{
  "n_kv_head": 2,
  "norm_place": "pre",
  "tie_embeddings": true,
  "parallel_block": true,
  "init_std_qkv": 0.0271,
  "init_std_up": 0.0271,
  "beta1": 0.95,
  "grad_clip": 1.0,
  "decay_fraction": 0.678,
  "batch_tokens": [16384, 32768, 65536],
  "seq_len": 1024
}
Each number is 50 + 10 x the weight over its row's rms, rounded and kept within 0 to 99. Layers, rows and columns count from 0. The size before them is the row's rms in percent of the matrix's.

# down: layer 2 MLP down (transposed), 1024x256, rms 0.0504, rows 331-383, columns 192-255
# up: layer 2 MLP up, 1024x256, rms 0.0653, rows 332-383, columns 192-255
down331 103:44 46 38 48 46 54 51 53 44 38 78 56 47 56 24 38 49 45 52 41 34 43 65 31 53 53 61 53 42 64 40 45 40 46 55 65 59 22 46 68 58 62 55 63 58 38 53 51 56 49 38 40 41 50 49 58 49 53 40 50 58 61 66 42
up332 107:49 51 40 59 40 52 50 57 47 51 53 52 51 51 49 34 47 37 54 42 55 57 53 48 57 57 55 56 38 65 62 38 34 56 41 42 65 58 46 39 46 53 78 54 52 47 55 57 44 35 50 31 61 60 69 48 39 35 40 46 44 53 48 34
down332 118:45 53 39 53 57 63 33 54 50 56 56 44 48 60 57 50 36 59 39 61 48 46 68 49 55 46 57 44 33 55 46 53 52 36 50 69 50 48 51 50 59 42 54 47 69 49 53 45 52 53 32 66 47 53 53 49 59 59 51 48 34 53 65 38
up333 116:35 44 35 42 55 51 55 65 44 53 53 46 36 58 56 42 49 43 17 46 55 47 48 45 45 60 54 45 41 42 52 42 51 54 35 50 58 45 56 58 44 53 53 60 51 51 51 45 33 52 54 43 50 65 45 46 35 43 39 63 38 53 50 27
down333 086:45 64 20 49 40 55 62 49 64 39 46 46 45 50 57 50 24 45 36 62 57 45 49 66 46 48 59 40 56 53 39 44 38 42 53 50 61 49 63 50 60 44 73 54 48 41 64 49 43 53 54 55 47 52 52 61 46 49 58 35 49 47 84 46
up334 097:42 46 40 45 47 59 57 63 55 47 79 48 52 52 44 42 49 46 72 53 49 48 59 34 55 68 57 51 23 31 70 40 41 49 45 43 58 46 59 49 50 48 63 54 47 59 44 42 39 48 55 43 39 45 45 55 56 48 41 42 49 46 58 49
down334 107:45 46 44 52 46 64 67 58 44 31 65 52 53 51 62 36 40 45 54 44 52 57 52 60 49 54 32 51 53 47 55 36 37 54 44 48 58 52 38 44 40 66 49 50 57 29 41 49 58 47 48 46 48 50 56 55 54 46 39 72 78 34 55 44
up335 103:35 57 41 40 43 63 52 59 53 53 68 44 58 60 62 30 46 43 48 41 48 41 52 46 46 70 59 51 43 49 62 40 49 44 53 43 59 40 44 51 56 51 81 39 48 55 45 41 52 51 47 44 65 75 48 46 58 50 36 51 44 54 64 31
down335 120:41 41 62 55 43 80 65 29 59 51 72 53 46 47 45 32 41 49 47 33 61 51 44 35 40 57 52 45 38 44 51 48 38 54 48 50 52 34 40 44 49 53 52 48 22 43 52 43 49 57 55 53 59 46 38 43 40 48 40 71 51 58 62 37
up336 088:36 46 53 38 57 49 62 46 54 55 51 41 54 48 51 52 58 36 41 42 35 48 46 63 60 55 52 72 46 56 50 38 45 48 42 48 47 45 62 45 55 56 62 53 40 59 52 50 58 40 46 52 42 60 44 48 32 53 39 48 47 54 61 37
down336 086:59 63 51 49 46 61 64 43 51 66 54 43 47 45 29 63 28 52 39 48 40 35 46 57 43 48 59 47 31 63 44 37 40 50 48 57 62 61 62 45 34 24 65 43 62 51 44 39 49 51 62 45 51 41 49 53 44 38 52 55 50 64 73 26
up337 100:52 41 37 59 50 40 54 63 44 57 39 53 43 56 62 47 37 38 48 49 52 62 46 65 53 51 48 63 49 38 54 47 48 49 56 47 63 70 77 60 39 41 63 67 64 49 47 55 57 41 53 54 35 49 29 51 51 48 55 50 51 57 55 41
down337 065:56 50 54 63 64 16 38 41 52 71 53 49 51 53 51 54 56 46 50 58 41 43 40 48 67 41 79 51 36 57 55 55 60 44 37 55 50 57 54 55 52 51 53 51 46 53 54 45 59 50 50 65 38 49 42 41 45 60 43 58 61 43 52 65
up338 079:44 46 48 39 47 58 49 60 52 53 58 48 60 42 48 29 55 46 54 41 40 53 41 44 52 69 49 54 51 50 62 34 43 49 40 36 54 54 52 59 49 46 48 56 64 67 52 53 44 32 41 32 55 61 48 53 60 47 31 43 42 44 52 38
down338 079:22 46 49 45 38 56 73 57 49 55 59 43 48 47 67 52 48 55 43 49 45 55 50 52 57 50 44 45 46 44 58 42 32 53 52 46 45 60 52 47 52 39 56 63 49 75 46 48 46 35 60 58 22 46 41 42 44 40 45 39 43 31 54 34
up339 102:26 49 37 48 53 49 60 68 48 45 58 47 54 47 33 41 48 43 45 37 46 49 52 55 49 60 44 58 54 44 55 33 36 74 46 38 58 59 70 56 41 24 60 46 64 64 45 47 58 39 40 34 59 64 44 54 51 41 35 53 62 56 58 41
down339 118:47 43 62 54 43 51 44 53 45 56 53 47 52 45 59 53 42 53 38 49 41 42 58 45 49 47 44 46 36 51 42 51 48 47 58 51 40 58 61 42 48 44 67 42 55 60 63 40 58 55 74 62 28 48 51 43 44 55 51 48 72 40 49 44
up340 095:28 51 42 41 55 53 51 59 55 52 44 43 43 48 50 35 47 39 46 53 56 50 46 42 63 61 54 56 46 55 56 41 38 37 52 44 65 37 45 57 41 38 56 47 65 67 39 57 50 44 38 38 57 73 35 56 62 45 42 37 39 62 48 35
down340 115:29 45 63 60 33 62 64 39 58 34 59 39 46 56 49 46 41 54 30 43 39 48 58 21 53 65 64 48 41 38 43 39 46 54 32 62 60 53 32 51 57 41 64 69 45 43 52 45 27 50 52 56 55 45 69 45 42 55 47 54 44 51 57 43
up341 071:45 28 53 42 61 50 56 54 48 50 53 61 65 39 60 42 56 06 51 25 46 66 50 47 43 67 54 67 46 37 71 51 47 61 67 42 51 56 58 50 44 52 56 54 53 43 51 56 32 48 62 28 41 60 43 48 39 47 30 50 43 58 48 43
down341 057:54 57 67 52 78 48 56 34 47 58 49 49 41 42 49 33 55 60 54 54 50 59 55 42 56 42 48 36 34 33 50 65 48 48 52 69 29 53 37 43 42 41 58 54 51 36 42 50 32 55 43 56 43 24 40 43 64 58 44 64 60 45 40 54
up342 112:35 42 48 62 35 69 73 56 50 72 78 44 61 53 60 44 53 45 35 53 61 63 45 21 33 64 64 47 39 45 56 38 49 45 41 50 39 57 43 43 39 51 70 61 40 74 57 41 51 53 33 46 56 74 35 33 43 41 49 64 59 42 46 39
down342 065:25 46 68 47 39 54 46 77 52 49 49 54 51 53 54 66 55 52 51 35 64 53 61 39 46 58 65 58 60 58 56 51 52 51 46 55 45 38 58 42 44 64 53 55 44 58 31 48 41 44 60 51 61 46 42 52 41 34 61 54 61 34 59 52
up343 086:35 37 39 54 46 50 55 62 57 50 56 53 44 51 55 36 44 37 45 49 46 67 48 46 55 68 49 55 48 42 56 46 43 64 47 30 63 49 55 38 44 48 85 54 74 53 50 61 54 27 44 34 48 53 54 60 52 50 39 38 64 52 56 29
down343 064:35 54 26 51 35 52 54 42 63 53 63 52 48 51 59 46 38 56 42 39 36 68 52 41 44 44 44 40 45 48 44 58 40 64 44 46 76 44 37 42 31 48 57 44 62 58 62 53 50 61 62 63 60 37 48 42 49 51 46 55 59 55 60 42
up344 104:29 33 55 61 38 55 57 58 65 52 55 36 51 31 48 42 72 51 42 53 46 47 52 37 50 63 50 61 34 36 48 35 44 50 34 43 49 42 56 52 56 36 53 47 49 67 40 32 60 43 70 51 47 48 51 30 31 45 41 40 62 63 61 42
down344 067:36 47 45 40 41 32 57 42 47 48 33 57 45 42 61 44 40 56 46 38 51 59 57 57 49 39 25 54 61 46 58 41 67 44 55 44 41 34 68 47 42 59 51 45 52 47 53 54 45 51 57 53 07 52 45 45 53 68 39 48 49 47 46 45
up345 103:42 44 31 48 60 57 61 69 58 53 58 51 53 42 49 38 46 27 35 30 40 63 58 58 30 62 43 62 49 42 54 35 36 60 54 32 71 60 68 58 39 40 66 61 45 66 45 53 42 43 63 42 44 54 38 42 57 46 30 49 53 51 59 31
down345 112:46 50 53 39 38 42 52 51 55 61 56 71 49 51 46 59 52 50 35 36 68 58 29 47 44 36 55 51 50 55 59 60 54 63 62 40 56 59 39 42 64 33 46 55 40 40 59 59 40 50 38 45 38 64 40 56 67 50 50 55 45 57 49 39
up346 106:27 45 41 34 51 70 60 78 54 46 74 47 53 37 45 33 45 36 62 46 51 43 52 51 52 64 59 68 48 43 64 34 41 51 48 44 48 55 44 58 55 44 67 52 43 56 50 47 51 42 63 34 42 68 34 51 42 46 37 52 53 55 60 44
down346 111:45 45 56 51 58 42 61 70 57 50 44 53 50 60 76 56 37 50 51 55 49 49 51 64 48 41 38 49 46 40 45 34 49 47 55 34 61 62 42 67 47 43 59 65 55 63 46 63 31 34 38 49 37 56 59 41 45 61 43 35 55 53 47 30
up347 108:40 38 47 55 33 53 57 66 67 51 46 45 60 46 37 37 51 41 40 41 26 68 49 43 42 63 46 48 52 54 55 41 57 57 46 40 53 54 53 52 34 45 67 61 57 75 33 47 39 32 61 36 40 45 49 50 47 36 38 42 59 33 51 35
down347 183:43 48 28 44 49 52 31 60 34 55 53 53 53 51 64 49 62 49 52 47 44 43 47 51 34 48 32 56 33 71 50 48 49 61 63 66 65 66 48 58 53 55 49 46 61 68 52 60 42 51 31 51 54 45 68 56 51 56 52 44 48 46 36 56
up348 069:36 29 35 36 46 49 56 55 48 43 55 54 50 44 50 49 41 18 58 29 46 69 55 53 54 55 49 52 55 50 67 54 47 48 56 43 51 40 51 48 49 49 46 54 35 49 55 52 38 58 51 50 36 61 41 47 52 43 39 36 33 51 44 53
down348 095:42 44 50 49 47 53 52 44 63 51 49 53 43 51 54 48 29 54 41 65 37 50 52 60 64 43 39 44 52 58 53 52 40 45 56 44 52 50 46 47 47 60 67 62 46 41 40 52 50 50 42 62 46 50 51 29 57 54 54 60 50 52 49 61
up349 097:48 42 50 52 52 56 76 64 49 52 48 49 55 60 53 40 39 36 54 51 48 58 56 50 61 59 32 56 36 40 51 41 47 68 44 43 59 30 56 46 33 40 72 58 52 63 52 52 57 30 44 34 57 62 64 52 66 50 42 41 66 51 62 25
down349 086:50 45 46 50 57 50 65 58 50 52 44 57 49 45 71 50 45 55 54 54 37 63 61 48 52 43 38 49 31 54 46 54 33 57 49 50 51 39 42 49 48 45 53 38 63 35 33 57 65 59 56 72 66 50 53 35 58 62 45 63 74 51 65 36
up350 099:30 44 43 37 45 49 52 60 57 55 71 52 48 40 30 36 46 33 52 41 57 49 53 52 49 65 43 51 49 48 64 46 37 53 38 51 76 51 48 46 36 44 61 49 55 60 25 40 30 47 49 34 64 51 45 63 37 41 44 57 52 62 63 45
down350 107:37 50 40 43 44 48 61 58 55 41 46 48 50 52 57 57 42 52 39 58 57 45 48 37 59 48 33 50 41 41 46 44 47 48 42 41 50 72 30 55 52 45 56 64 57 55 45 55 35 32 31 61 46 60 55 48 62 41 46 47 38 38 38 28
up351 126:25 34 30 36 62 64 65 56 45 62 58 48 57 46 58 46 56 41 35 46 61 65 49 55 68 57 50 60 66 47 56 49 60 54 32 46 66 43 64 50 33 38 57 64 63 36 41 47 51 45 53 44 54 52 45 54 45 46 44 56 47 63 61 29
down351 101:60 56 43 49 28 46 79 26 55 70 64 52 44 49 65 42 59 54 30 50 68 49 49 61 46 49 61 49 54 38 54 57 51 48 39 39 50 56 51 50 51 60 40 47 59 45 66 39 40 41 26 39 63 58 53 51 53 39 51 67 47 45 47 52
up352 120:37 54 37 57 68 43 56 68 41 56 46 57 29 60 61 48 54 38 35 55 57 47 49 52 54 54 65 68 52 39 58 44 31 63 39 37 67 44 57 59 13 56 55 55 58 63 44 44 50 49 57 37 54 45 65 38 51 50 44 62 59 59 48 41
down352 074:61 61 57 49 32 54 52 70 44 50 53 44 52 48 55 48 71 50 49 67 44 55 53 35 43 44 44 53 62 49 47 66 49 53 51 34 52 56 45 42 43 60 48 41 49 53 39 49 38 62 39 50 53 37 48 39 40 57 45 40 58 47 46 56
up353 092:32 43 45 52 58 42 57 51 41 46 33 43 41 50 67 43 69 40 52 66 65 47 52 55 47 56 49 41 44 51 64 50 65 24 40 49 52 47 30 57 57 40 55 53 62 44 34 34 66 33 49 58 58 64 39 44 55 64 50 46 63 51 44 47
down353 058:45 59 56 57 59 34 46 49 63 51 54 55 52 45 77 49 30 53 41 57 77 52 56 49 59 52 72 49 46 44 50 58 58 38 57 57 42 56 28 49 72 46 54 50 52 29 56 48 44 52 41 66 33 50 48 57 47 40 60 63 40 31 54 58
up354 116:38 40 42 54 57 61 56 57 57 68 58 49 51 69 49 43 47 35 43 50 55 50 47 54 56 64 51 62 23 44 56 24 47 56 46 42 56 54 63 58 55 38 59 46 59 50 52 54 35 42 41 40 45 67 64 49 33 40 40 51 46 61 51 37
down354 132:58 63 29 48 39 48 66 49 48 46 53 50 46 36 42 64 25 56 45 47 48 55 51 59 47 43 51 49 56 61 54 33 50 42 39 38 60 56 42 44 48 62 54 39 53 46 71 54 34 67 56 52 50 54 60 48 58 52 51 66 45 56 34 34
up355 105:51 41 42 50 39 51 56 78 55 60 51 44 52 45 55 30 42 36 36 46 49 55 53 62 51 66 31 77 54 38 58 36 44 58 47 36 62 57 61 50 47 47 58 47 74 48 55 50 35 32 62 37 51 62 51 53 57 45 39 44 36 46 51 15
down355 124:38 52 44 48 42 62 52 45 50 39 55 44 43 46 61 44 54 47 47 54 46 49 58 32 39 35 34 55 74 34 47 54 44 58 46 62 48 39 43 35 55 60 55 37 56 59 80 49 39 49 50 50 45 50 52 42 38 53 42 72 55 49 45 47
up356 072:51 30 52 45 46 70 57 52 48 52 48 41 87 43 54 37 49 17 44 49 51 59 53 54 52 57 55 75 49 55 54 24 27 62 55 48 36 65 63 70 50 63 53 58 35 69 54 31 63 43 54 41 38 69 48 40 34 44 37 47 46 54 66 34
down356 071:53 48 43 52 43 57 59 49 47 46 56 20 53 58 49 48 51 65 44 44 52 34 54 54 47 35 57 36 33 46 44 53 53 50 40 57 51 40 55 46 39 27 51 40 53 47 46 27 53 54 59 49 61 56 54 59 58 52 54 49 65 45 56 40
up357 090:30 36 44 43 54 61 69 82 50 69 65 43 49 39 50 30 53 28 40 39 48 62 61 52 45 62 45 65 44 49 57 42 36 70 43 46 66 45 41 57 26 50 67 53 55 55 47 60 55 31 49 24 60 63 62 45 47 37 32 51 54 41 47 31
down357 082:38 44 48 39 45 53 56 46 31 63 53 68 54 48 42 40 57 49 36 52 29 57 59 40 52 48 40 59 60 26 49 57 47 63 39 55 46 60 30 62 29 39 45 51 43 37 62 51 45 43 46 65 50 55 52 50 55 46 40 58 48 51 54 48
up358 123:29 44 49 47 49 67 68 63 62 58 44 46 32 46 32 34 59 24 43 45 55 60 52 54 44 58 42 62 51 54 51 43 45 61 54 42 54 50 54 65 44 35 62 42 60 50 56 52 54 37 42 41 72 61 47 35 59 14 37 45 58 52 54 17
down358 161:76 54 44 40 57 62 43 35 45 56 48 55 51 54 38 41 59 55 52 43 56 60 40 41 58 40 48 48 46 40 52 55 48 49 51 46 43 44 25 40 46 42 52 43 65 57 60 64 67 53 60 52 39 43 60 49 59 49 41 58 70 66 47 45
up359 112:36 43 38 36 37 53 54 65 57 46 56 53 47 53 35 45 57 46 37 48 37 59 60 54 32 62 44 52 51 51 51 40 41 53 39 36 51 47 60 48 34 55 57 68 53 57 55 47 41 52 57 40 57 39 53 46 38 45 48 53 41 39 64 49
down359 096:39 45 50 51 40 51 53 54 55 59 65 62 28 50 57 56 40 57 59 55 51 73 65 45 56 16 52 46 30 45 54 65 47 38 56 54 58 40 56 46 48 41 53 61 57 36 46 59 59 57 68 68 32 37 55 47 49 64 53 57 44 65 59 48
up360 104:36 45 43 50 33 59 53 58 53 52 52 46 44 41 41 31 45 36 47 43 40 61 46 56 49 62 59 66 43 49 55 39 44 72 46 33 49 49 53 51 38 44 65 41 58 59 48 48 42 50 48 36 43 45 46 44 43 27 35 36 53 41 49 43
down360 112:59 56 41 47 26 51 74 64 47 50 76 55 43 60 58 45 44 53 36 45 48 50 67 53 37 47 50 50 48 50 55 39 63 50 50 55 59 49 40 46 51 55 62 56 39 49 48 56 41 70 52 61 52 48 50 53 69 48 51 65 64 46 65 60
up361 089:30 50 29 40 52 67 55 66 47 65 46 44 43 40 47 35 58 38 50 39 38 59 52 57 52 66 43 55 49 57 48 40 41 56 46 28 62 46 49 41 51 44 61 62 60 76 38 58 52 44 52 40 55 66 46 49 59 37 32 35 47 50 49 41
down361 085:34 48 58 41 32 46 54 44 56 65 61 54 41 39 53 40 25 56 41 54 44 57 63 62 45 49 32 48 37 47 56 48 47 56 31 46 58 63 37 50 38 38 59 61 66 43 49 56 43 53 48 55 47 50 61 45 45 43 44 35 55 31 59 49
up362 101:48 38 50 53 54 53 57 73 54 48 42 50 51 56 44 37 57 28 45 44 42 46 48 46 52 65 38 72 55 48 54 45 47 66 58 39 53 56 57 51 56 35 64 48 68 63 60 53 55 34 46 36 40 64 48 51 53 23 38 46 52 63 50 35
down362 091:48 54 46 42 57 49 43 63 53 37 52 58 51 42 37 47 41 44 43 65 63 59 54 35 50 54 51 53 55 50 48 55 57 51 53 42 61 63 43 48 53 31 64 46 40 67 76 44 51 75 67 59 50 54 63 45 66 55 56 57 46 32 49 45
up363 097:46 34 40 51 45 47 36 53 47 54 48 43 53 64 61 51 28 42 57 36 54 55 43 64 49 54 57 58 26 57 52 37 57 53 57 37 44 64 50 47 61 28 70 58 72 40 44 58 56 53 56 52 23 44 47 57 38 53 50 59 62 65 46 44
down363 061:62 61 71 60 43 49 23 30 57 59 40 52 57 51 56 48 38 56 58 39 40 47 34 64 45 32 60 56 26 58 44 55 46 40 47 54 56 40 37 42 48 57 52 54 42 35 48 59 47 53 59 56 41 55 55 48 32 63 48 75 47 65 45 58
up364 076:35 37 36 42 49 58 46 52 44 71 52 59 43 52 54 33 73 36 50 31 38 58 40 40 56 66 47 59 62 49 67 30 40 53 47 33 65 43 47 58 44 50 64 48 48 60 41 62 53 46 51 34 62 72 62 46 51 51 38 43 54 54 55 34
down364 077:22 49 56 57 29 45 55 44 54 51 45 60 46 48 57 54 53 56 56 44 51 50 50 24 46 52 37 30 42 43 48 59 38 43 50 49 67 61 45 43 48 54 41 64 29 51 59 48 51 49 60 60 60 45 40 44 55 58 54 45 43 47 57 41
up365 123:42 42 47 39 61 57 59 55 52 55 55 46 55 48 49 49 53 36 44 41 51 40 50 58 32 56 50 73 34 49 44 34 34 68 56 30 69 52 70 60 50 43 52 43 61 42 61 46 58 45 57 46 36 62 57 36 34 60 40 52 64 57 48 30
down365 084:49 61 55 55 46 31 49 47 42 58 49 49 45 57 42 57 45 53 34 42 31 54 59 61 72 51 78 44 69 58 47 45 29 49 52 50 49 69 65 46 45 43 43 52 42 49 53 55 63 40 45 48 46 33 39 34 45 42 50 51 31 51 58 43
up366 089:45 35 50 49 52 46 54 68 60 50 50 45 44 57 40 39 47 39 45 42 53 49 48 61 59 66 43 61 43 56 55 33 52 59 37 44 56 45 63 44 38 35 59 44 72 55 43 52 45 30 42 35 59 54 54 64 49 40 41 34 38 51 43 33
down366 077:28 36 49 58 32 60 81 54 57 60 59 43 49 44 46 49 32 60 32 48 37 53 52 54 50 48 40 43 53 43 49 40 33 44 33 64 62 52 57 44 45 43 57 58 56 50 60 53 45 68 64 53 31 52 60 43 37 38 39 44 58 50 57 41
up367 066:47 37 55 39 42 52 55 53 44 60 40 28 68 54 55 24 51 27 53 33 49 41 48 47 46 57 52 82 52 56 48 20 45 46 47 44 49 46 54 49 35 52 70 52 51 43 43 48 53 50 58 41 52 56 67 55 48 47 35 51 49 44 59 50
down367 068:41 51 46 46 41 65 69 55 66 55 56 35 65 63 34 29 46 66 39 61 48 36 47 43 46 54 59 44 55 56 42 32 30 57 40 40 50 53 51 47 40 39 79 49 50 56 40 33 60 50 46 46 44 53 48 40 59 42 46 52 53 45 78 35
up368 060:55 49 51 48 63 37 45 46 47 49 52 99 60 52 54 59 40 37 58 54 50 67 52 40 59 33 52 45 46 43 66 74 53 43 69 67 47 39 46 62 57 48 41 52 39 44 49 61 54 62 47 55 48 45 43 57 50 47 51 49 60 59 41 66
down368 066:47 63 58 55 37 58 48 54 50 50 52 34 39 56 46 74 56 69 41 49 56 32 52 48 43 57 51 42 57 40 22 37 42 48 29 35 54 59 50 33 51 43 62 50 57 58 56 30 48 45 52 50 57 53 57 45 56 57 69 40 45 32 58 34
up369 099:45 39 26 47 47 52 57 62 47 44 45 55 44 61 47 40 41 40 30 38 45 62 56 59 49 60 47 65 47 50 54 46 40 55 29 51 66 56 62 41 42 57 78 54 60 37 51 60 24 47 35 35 64 62 61 51 56 45 37 50 44 48 50 24
down369 115:27 50 50 45 44 53 54 59 60 57 56 40 44 56 64 51 57 53 41 49 51 50 41 46 45 53 46 40 55 47 45 61 53 60 42 71 56 47 47 45 46 50 60 36 62 47 63 45 36 35 41 57 46 57 56 41 38 55 36 46 68 63 50 39
up370 085:39 45 23 45 42 46 54 60 57 67 48 48 46 38 53 29 52 24 43 38 46 53 34 61 54 74 49 58 50 37 65 40 55 64 51 32 43 62 58 62 38 50 62 55 61 61 37 48 26 39 56 28 57 55 49 56 44 38 30 29 55 43 55 39
down370 083:44 50 45 41 50 47 55 45 38 24 50 56 48 60 38 49 54 57 67 45 53 46 60 54 52 44 32 43 55 34 44 55 35 45 51 40 74 55 47 42 26 51 59 75 54 64 62 53 53 41 54 57 52 53 61 58 56 53 47 39 51 40 77 41
up371 094:46 43 48 53 30 60 65 63 56 43 52 39 45 51 51 41 43 40 46 39 50 59 47 60 51 62 40 62 29 37 48 32 52 61 47 41 56 62 70 52 46 40 73 42 63 74 45 55 47 55 56 40 47 49 49 42 46 46 39 47 61 48 64 29
down371 080:38 49 31 40 47 58 48 38 77 48 67 47 44 61 58 50 43 61 43 45 49 45 56 34 43 47 44 41 37 53 57 48 35 38 39 39 69 43 52 39 44 33 53 66 57 62 57 58 66 72 60 48 57 45 47 48 43 53 53 42 48 46 63 56
up372 098:59 47 59 62 37 53 53 60 57 38 50 51 56 62 35 49 40 45 46 46 76 51 49 58 51 52 49 45 26 55 45 44 48 65 58 56 60 51 63 66 39 50 52 40 56 49 57 49 50 39 44 44 49 48 75 48 44 40 40 64 33 54 50 48
down372 046:69 47 53 54 41 53 53 38 50 49 44 54 41 53 49 32 50 41 51 67 45 55 54 52 48 47 48 39 56 49 45 61 57 50 44 57 62 44 32 47 52 50 54 44 51 52 61 49 31 52 51 47 58 48 59 52 55 46 36 43 59 66 42 70
up373 108:45 40 54 42 57 61 56 76 49 50 63 49 56 52 30 40 51 40 32 39 49 56 49 41 39 60 48 56 41 48 57 20 35 51 46 43 51 63 65 41 43 55 47 45 52 54 50 49 42 50 61 36 69 69 57 52 42 22 40 43 47 44 50 32
down373 099:47 53 54 33 50 69 62 55 65 42 70 44 52 47 47 52 55 46 36 52 48 73 63 38 57 59 65 54 49 37 54 45 64 50 50 45 34 49 46 61 28 42 59 59 45 38 54 54 47 55 53 53 55 41 33 36 55 34 55 56 55 70 52 55
up374 097:49 38 45 45 47 52 53 66 62 57 60 52 46 44 49 32 44 37 51 38 53 57 48 54 55 67 41 56 40 58 69 40 38 56 45 31 47 54 65 41 45 52 59 58 57 50 48 58 39 37 53 29 53 57 60 55 54 36 32 44 26 51 48 36
down374 077:57 54 53 51 33 62 63 66 52 39 53 29 53 47 64 48 53 65 40 65 70 35 43 46 54 43 55 33 36 58 38 49 40 42 34 48 57 68 47 46 65 47 58 56 50 45 52 45 45 48 41 60 53 43 68 57 56 71 57 54 44 44 68 39
up375 106:45 41 35 61 34 56 52 72 62 45 55 41 50 36 47 34 49 44 50 34 59 46 53 43 56 62 51 53 23 44 58 34 40 44 49 39 57 33 51 58 53 57 66 40 62 55 35 44 30 45 34 40 50 50 48 46 51 34 43 46 44 42 57 38
down375 118:36 53 59 61 26 70 61 45 53 38 59 52 43 48 58 39 29 63 50 52 49 56 52 55 54 51 44 48 52 38 55 39 41 55 45 40 55 43 52 39 60 54 65 48 48 57 50 52 47 52 53 52 37 44 46 57 52 34 43 60 60 49 47 43
up376 113:39 35 46 42 57 59 68 54 60 58 49 43 68 40 46 39 68 39 45 57 59 64 58 59 32 56 48 67 45 45 50 37 40 50 44 33 56 62 54 52 49 47 53 55 50 53 49 39 50 42 65 44 47 49 72 33 41 42 53 35 42 41 58 54
down376 066:55 48 45 50 51 54 37 59 52 50 45 58 49 69 50 42 56 47 58 49 59 36 60 55 81 48 41 51 59 48 70 39 53 32 49 32 47 70 57 31 62 51 42 46 67 59 53 47 49 52 38 52 33 53 43 41 48 67 52 49 51 60 50 47
up377 092:29 55 43 42 49 55 51 63 58 50 53 48 44 52 32 32 55 26 55 42 50 50 50 51 64 64 45 68 49 51 57 36 52 69 42 33 50 48 51 39 32 46 58 69 55 58 38 55 51 41 47 18 42 68 46 49 56 33 37 51 42 55 50 41
down377 076:41 56 75 50 50 53 53 51 40 31 70 55 54 43 45 63 50 53 52 38 43 53 66 40 38 37 53 48 40 43 30 75 28 36 38 46 60 52 58 38 36 43 45 47 64 57 52 59 50 55 73 54 50 47 53 65 66 65 60 51 45 32 69 51
up378 067:40 53 29 45 34 49 35 61 56 52 60 42 57 46 44 30 51 35 36 20 31 52 40 50 45 72 46 44 52 53 58 39 43 47 43 42 60 57 51 54 44 50 55 45 59 71 28 48 37 40 52 38 58 56 53 50 56 42 29 41 41 42 66 41
down378 082:33 50 42 52 26 61 50 44 53 45 44 46 48 47 47 51 48 53 43 41 45 55 41 50 44 58 23 46 54 51 55 42 27 54 55 33 62 55 52 41 36 43 55 66 57 59 54 50 65 48 51 48 38 45 52 53 48 54 42 33 58 41 63 37
up379 077:35 45 49 45 32 47 51 58 53 50 65 35 46 49 44 32 43 40 46 30 49 55 46 60 36 67 48 70 47 53 58 44 51 68 41 39 66 60 49 40 38 36 62 48 66 48 45 62 45 47 48 36 46 46 58 66 56 46 38 30 42 68 47 35
down379 084:19 52 43 55 29 50 46 39 61 57 61 37 44 51 59 57 51 60 37 45 27 55 42 58 39 46 37 40 44 40 51 45 46 42 41 45 56 34 39 52 42 37 55 57 55 59 32 50 35 51 51 40 33 51 55 47 32 51 52 59 61 44 57 43
up380 084:53 47 55 47 42 42 55 53 49 54 40 49 46 50 51 52 39 47 63 38 54 45 52 58 37 53 39 56 56 46 55 29 69 46 55 37 59 35 60 45 54 44 63 48 62 44 60 50 43 49 45 52 53 56 48 54 47 45 50 44 58 42 52 41
down380 041:55 63 55 61 50 31 47 56 67 38 65 47 57 64 49 40 58 60 46 54 50 55 43 49 58 50 50 62 50 49 50 56 53 57 51 62 56 51 12 50 57 60 49 59 49 44 43 57 58 66 49 59 52 39 72 42 49 32 46 54 47 45 51 60
up381 046:43 39 47 38 55 42 36 49 47 50 43 79 65 45 55 41 49 15 63 44 46 66 45 51 52 61 45 72 47 54 85 56 52 60 65 54 37 38 57 67 42 51 43 55 60 55 46 64 63 60 45 40 44 55 47 54 49 41 30 48 52 53 40 51
down381 040:51 64 50 58 39 64 51 34 60 41 52 54 40 67 54 45 43 50 50 54 52 28 44 51 54 70 76 47 52 52 32 41 46 36 32 41 64 53 48 35 50 48 58 44 43 67 61 28 57 38 38 69 58 53 62 44 59 64 59 46 39 44 55 42
up382 115:16 31 49 41 57 56 48 68 54 50 59 45 65 49 43 43 60 45 52 34 59 49 51 51 44 62 49 63 43 43 51 34 58 50 46 41 49 38 65 59 29 40 59 37 57 54 30 37 44 50 59 46 36 49 54 54 51 40 40 34 51 55 53 37
down382 089:51 48 52 43 44 52 39 61 62 71 41 50 43 41 41 52 37 58 59 45 47 58 55 62 62 50 56 40 48 52 50 45 52 56 32 71 33 47 60 49 50 67 47 34 36 56 44 51 53 37 60 63 38 51 61 60 56 37 49 37 33 42 59 56
up383 087:50 47 41 49 39 49 60 59 51 54 62 25 54 40 41 34 38 43 51 28 38 54 56 47 47 65 45 46 47 46 53 39 43 59 50 36 50 66 53 35 52 46 66 44 52 62 44 36 60 49 53 45 66 51 42 43 49 42 42 56 57 43 69 41
down383 088:26 39 48 60 27 53 45 67 48 29 63 41 40 40 52 44 61 60 50 56 44 58 49 45 59 46 40 34 43 62 46 40 39 45 40 37 60 66 52 44 56 55 63 59 53 56 57 51 35 45 48 59 39 40 36 28 28 48 50 41 61 42 62 44